config = dict(
    hidden_size=64,
    num_attention_heads=2,
    num_key_value_heads=2,
    hidden_act='silu',
    rope_fraction=0.5,
    lr_head=0.0106,
    warmup_steps=499,
    decay_fraction=0.707,
    decay_shape='sqrt',
    max_seq_len=1024,
    train_tokens=99370000,
)
Each number is 128 + 32 x the weight over the matrix's rms, rounded and kept within 0 to 255. Layers, rows and columns count from 0. Numbers have three digits each.

# layer 7 MLP down, 64x256, rms 0.297, rows 0-63, columns 128-191
156115148106177132123167136129120090182109155185125114173105139138173154068098162102089146107084171134177180086131152115192106100167137104161078170139112087127061194162149175098106163107166140
151144081170123104140181106163146123147143113149162154130152159152147067149173107097097147137112142081142094108123182138152156114146204154096121096170117116117106140143117190144149096142141149
127127128120125160183110085117110128097144097129134133130135112087170110135144095159115170122192104198171073079098051140106144154116119071156188089143102119152118158095126096145160113082080149
083163142148113084152156124131202086196123096116116226092112138117097140120127143127071130122201109110130115098123116134098166123071104142110062108143111163096125106121118175133125070132100132
101145119146125136153141086115148178136139143122167134149089149046149157125100142125156099156093133154118171127153109135142104150101108068138064133200111066129173187127132165101108105180141157
146086155141143130128090160105117077082119103178106139127154133140104131116130126117136128114083182112142144109121138168192107085160077102126173157071123150162165162158104110155118112085136108
144155081095105102127050147169101131123142151131154061126137167116119139162132119085122071064119174186143094111172102124162093089148107101126122123085115191058111159113123139102111141033127131
118147125167124153070089114149106147104131158108106147098091125168139062122143088155120121089132053121125083115156127153111092061182128174100165087110063141119104103085097113127092101192129103
131179141135171144126146127151118133144130132171125101148138158129145128152116091143127192143173157149159160137133134159137176128087132141109131154097118145086129208128138113125086112064187164
165207147113097084072139130179107107145109130151061162104050137078122185109108239093167131150167193184146190066129115128151108196092111115081180169201148119155097135130131115114146163135193192
128214095152101092129124174100128236153169122098175172145146143112112102181077097146093138144144140107129131118131131182071141080110141110096104117046113151068123116102119170150104069135162140
173164126167108122088090141197135132073155154151087144138123132113092104137221102129131173137168103118095107153153118121148135171096152130094213098177152151122133122134170105176121090120153118
115138124123143135084150129135089145119155159161139117154166139104139108109151138129129134088103127113154112128191114108122112186048066086191096171093144145164135155116118104131156147147165177
117157143090114089105170114174145169097117133180101167135106133047144199108195187112107136130109081155160170141148133145169142174128152064095071162165136140139143149128174158096077142100176098
178106148110119180161084150141156128177121140088154164115137166152118148120098147150128111078110136127136115104158139056110066148077113135168123135122189074152157089122116123097061119127126120
121136143125128126156096177167109149118166178139122109181158115094149105157122141125146067177189102095117120189156179122119141126112140157129104130120152135138126131125107130148112116089097121
177137149099124186050162135133128136130100115157187123162088166135178161146113152123116167098136160133165126129110159139175096139141085133132159132158162115114100180118110146167146159121104152
141132113136112149087149114104137065129186124153069091141142169146096111086110110122127182136181144131197135105162133109086164110138141151125124131191144146112149072178156148095157178100150153
143112163121123133124105119144121155089095119153138186130107174115109156158126156087160184118120152164112138128153101082115089118066112137112130160186148104121165142120133138124144150141177132
170147125175125124116074130102113139111101178171075106139171155096119110095142107115104171171238157130176143131104068147196116138128110118118134117146138159120173186143142123152125123175136113
082111141117106142136155088132138107119166121094120128166113143109079126146093169135150095149155133106094119097144162102118090110138158109106143098170114100127157150087116126121094098175097118
157152097172143160138160190172147157165136130172152163112189106130141149119151159126107145127160191157160142168134148131211166129127114179139119127110178162146142179142107150166132128131147155
090141083094108138105115142093094178108192103071096124134151084171145094154083173084117128120113108104133130118158130109083132132108145129179181098087160123080127122127110123137106146104124119
118089061111118126127040144118088112104151125067165111156114143155126044103120074112081123145139158142103066148086127102093126106139209189118121065111046128101135061108112104132105097148105079
134111068143175068109093136126120178139141122151160110140059145148129133115165083157154079149047077146183181162145131154105110129110153107142119110168105174087134146116117139156142092094146051
105182088158100172120108197134153152142194154113102211083107157126080128138137143146122148137168071087111109107143138141154181127131167135119138094203141156137089143103093147122119083213149087
165132140120152127064121134167152098083156154157138076084136171118131170133095164168125159158086090112146168128181133092137146112116167122022165158100159127137146123122137085119118143105154182
068086158127099100166097069139118143154103127119090114143108114169120120123095119103151132162062140149104102155132113112125075106086168097094118067077135138124155137115149120130103111060130111
109114116088076121076115120126104174134171071077155189074098076117118114139168128172180088091093098156125060140167106156091147122160086129132142107127109176101121178081113090161108130109118130
106154102134074124136157144118047172123171117110112177150087138133150121187156129120140078168161068124152143112163075135093104138045176104136179092160106132133130110064152090137080118149093128
144113155148064143131101137125081161088147148067082118155149166141140083119136051133161135148189114111106108126105140109147106112151153167121161093129157159113149183110111130194093121155131076
147079162142108135122144160094144141123154100159108103068085128177187174095122072110107114147100168164131146197132167162128178113141120095112149141144105132114162153143114127133119143104131110
101053137085111183114098137040102070108094150086165192169100140123106073148109079100168135107100126093069069096106117174097158168176123157117122061183070136132130116120119115105072150183151110
080138077100119145120153142139156126140104087100179172098078124159085088150156084099095129090147098081090074115091172104154105104145106126149172098155140094128050147083093146124136106145146110
166125151142106151138102151104085135133093134120127121148129084162161118144186096096144129149201170096161122149109134094173139104114164168129136106147094125114125159138090091152162117107143088
148162137137103128094126091124160162139096163184115140148121161130166122074124191127125133171117111161114118106092177186100145132072108139107128142163145089182141149189096139137159112211173147
149172096181145149105157183104147152056170151186122161150175143127145168128144160144102116132117059105140164183118148146130076112136032093106093140177188093123148135169121116086094155175166113
153154181110152155092140140084113113140127111128144115167143152109163143113088087104133101110127122136140168137101095129139109151099119124194106149114129163105158119109140125174074142134159186
061183120095114133071087117101069119119148128067143156143153092083114099162091116128150142102085135130113136146130078135154160116140132063108191113130108128107107165057118100053092123107122155
118181186113130120132156149116135204096103130169105156082154120127184144119098089179122125205073052139179157132140051137105094095114023102155110183140121159125154159148168166097176133080144200
153152160182115139174107104148150143110122121148095118085164133181118180183136101150122106128142128175100172114128121121144113187122104154130080145101156185126142128138169153165118157135102174
101145132075176158084082123075132165167077095084092126140115153168154107172128125141137072133166193128107104089132124163108109108131134064156076087158186122151140161127114108135052117084125179
146119136091107136092131135099189131157104137075111173132157169108097136126178137120118155092074172100108134095108130099122127141147096135158162102152149120098132108109126115117041121128084148
143160162121101137067147086119108113088102125072099122126154080108142120098114164107137121126193158152146126131130084106122103179172115067127117141147100149102163158098148080110117148103108173
091164119132143131154056129176156181138123128172153139121137117123128137133120174118091172129078050125135141134149149161093170163130154108168122136162163102105103078186137127121097044168142144
162105155121134255091206074091255105164144023074145134114160106118133080093144250177248105096095090036076034107092128060110232112166121148108164151186149069112130159124255193128092094182012248
100171124129158167158122154164102168164120125107171170125161114134152178108166123134093115142078102137112113173165136163121101117063090136207067144181187103177128099107176138124094122136087151
099180066175146195148159163186171095170135132155139138102123138166135135119159125137118122174158147150120146144119138106145105174061103166134036135173161133124097182149165104155144112118134126
148096149136158140102158147170152038158161128189160086151104146116108104156079163157148217136161148122117103097157120180171190117137125125176137108133092182155143114061147160149128130147132145
095160172110132120164087096121143187121105114097076195082120096120150143146160179089157177092104113171077112046115108117162129091069099121138094097168219103127137155117146142123133095117124153
099173126125135110177151123154122119142090074083146088123108081104077088058151130103174092191186104131099051140166138122108149173171181095089134075123153102113125130122161082112162098122065157
100171137092124131046177130107105104184142106125036209107105134122108122110154128112124142142115153133118132109122108154095117096094105197154076181164134089115144208138124152080079115156159146
080132070113128143138099112141061127075082169104112141148082124152155107112135122069186127061102101094098089099144130103118122113138155115109140107116148096146112075108116111096143122103129036
120118088124151117071148116123095122114101115059117121125115142081108125106100142091122129116114129117091088097134148098144138104143102087140210108144105124109126115070117148141051113157142128
161101157096078123127190122161090095128153170103108125107105146092133101140100090086118146134105173177092110100118173104136154124130181073129141142190117148147153216132129144130119151146126119
085093098123127158181168105117126124147139131088127132154145098110112070102141108188105093156121090059108058094068176094105164126147146146151153078117144084177110085087110066187139115183094122
095142072121120154119151122115144138133143140063144135117062167122127095136141113117135113125081090130115069112123142068077124111070168106130114133103131121129131170109122098118129108157137113
152129124170123164107184131125146123105143116147153149080144172189141166148151200119134162141139154171143146090131121146150154180139136162098096139166133169182135152181139184155132121086160134
137123109101149109112100151131114123084111071059146135155137184106112089153149137103115109073105142099149107106150127065089125048138167112074181112103139122159120139071127122157146132130146132
115126123126127106166186194139163132183155127147096134164153105130116177128188129189127144179124138098119148136151176167136141217075143129129092135149100093152114125102098147132164153032147109
166172140172070102156142136164148146130188122150090145123157133056160097080147151128183180137178100141147130097118159133093104136135129153135148135067128168147114185073137102172169160161123141
102131119135120098122125075111148141084115201147089184136179130081156180132160112132092136151110147144141145111120154134145139164175086123146187143165146171136135097154137190128121173099210176
096162114101172116161124113142160171095122145204145107104112162077172131140067141135128117112124101148131121163159115160137124136160134113139097124094126169152130084092112175119100131137117088
138138101149192098089153109162118144168162126124091110089138090095086147142156128184108140088114143169106108046110085111152083084108104138172107150087125163195156137155090125153183110126122134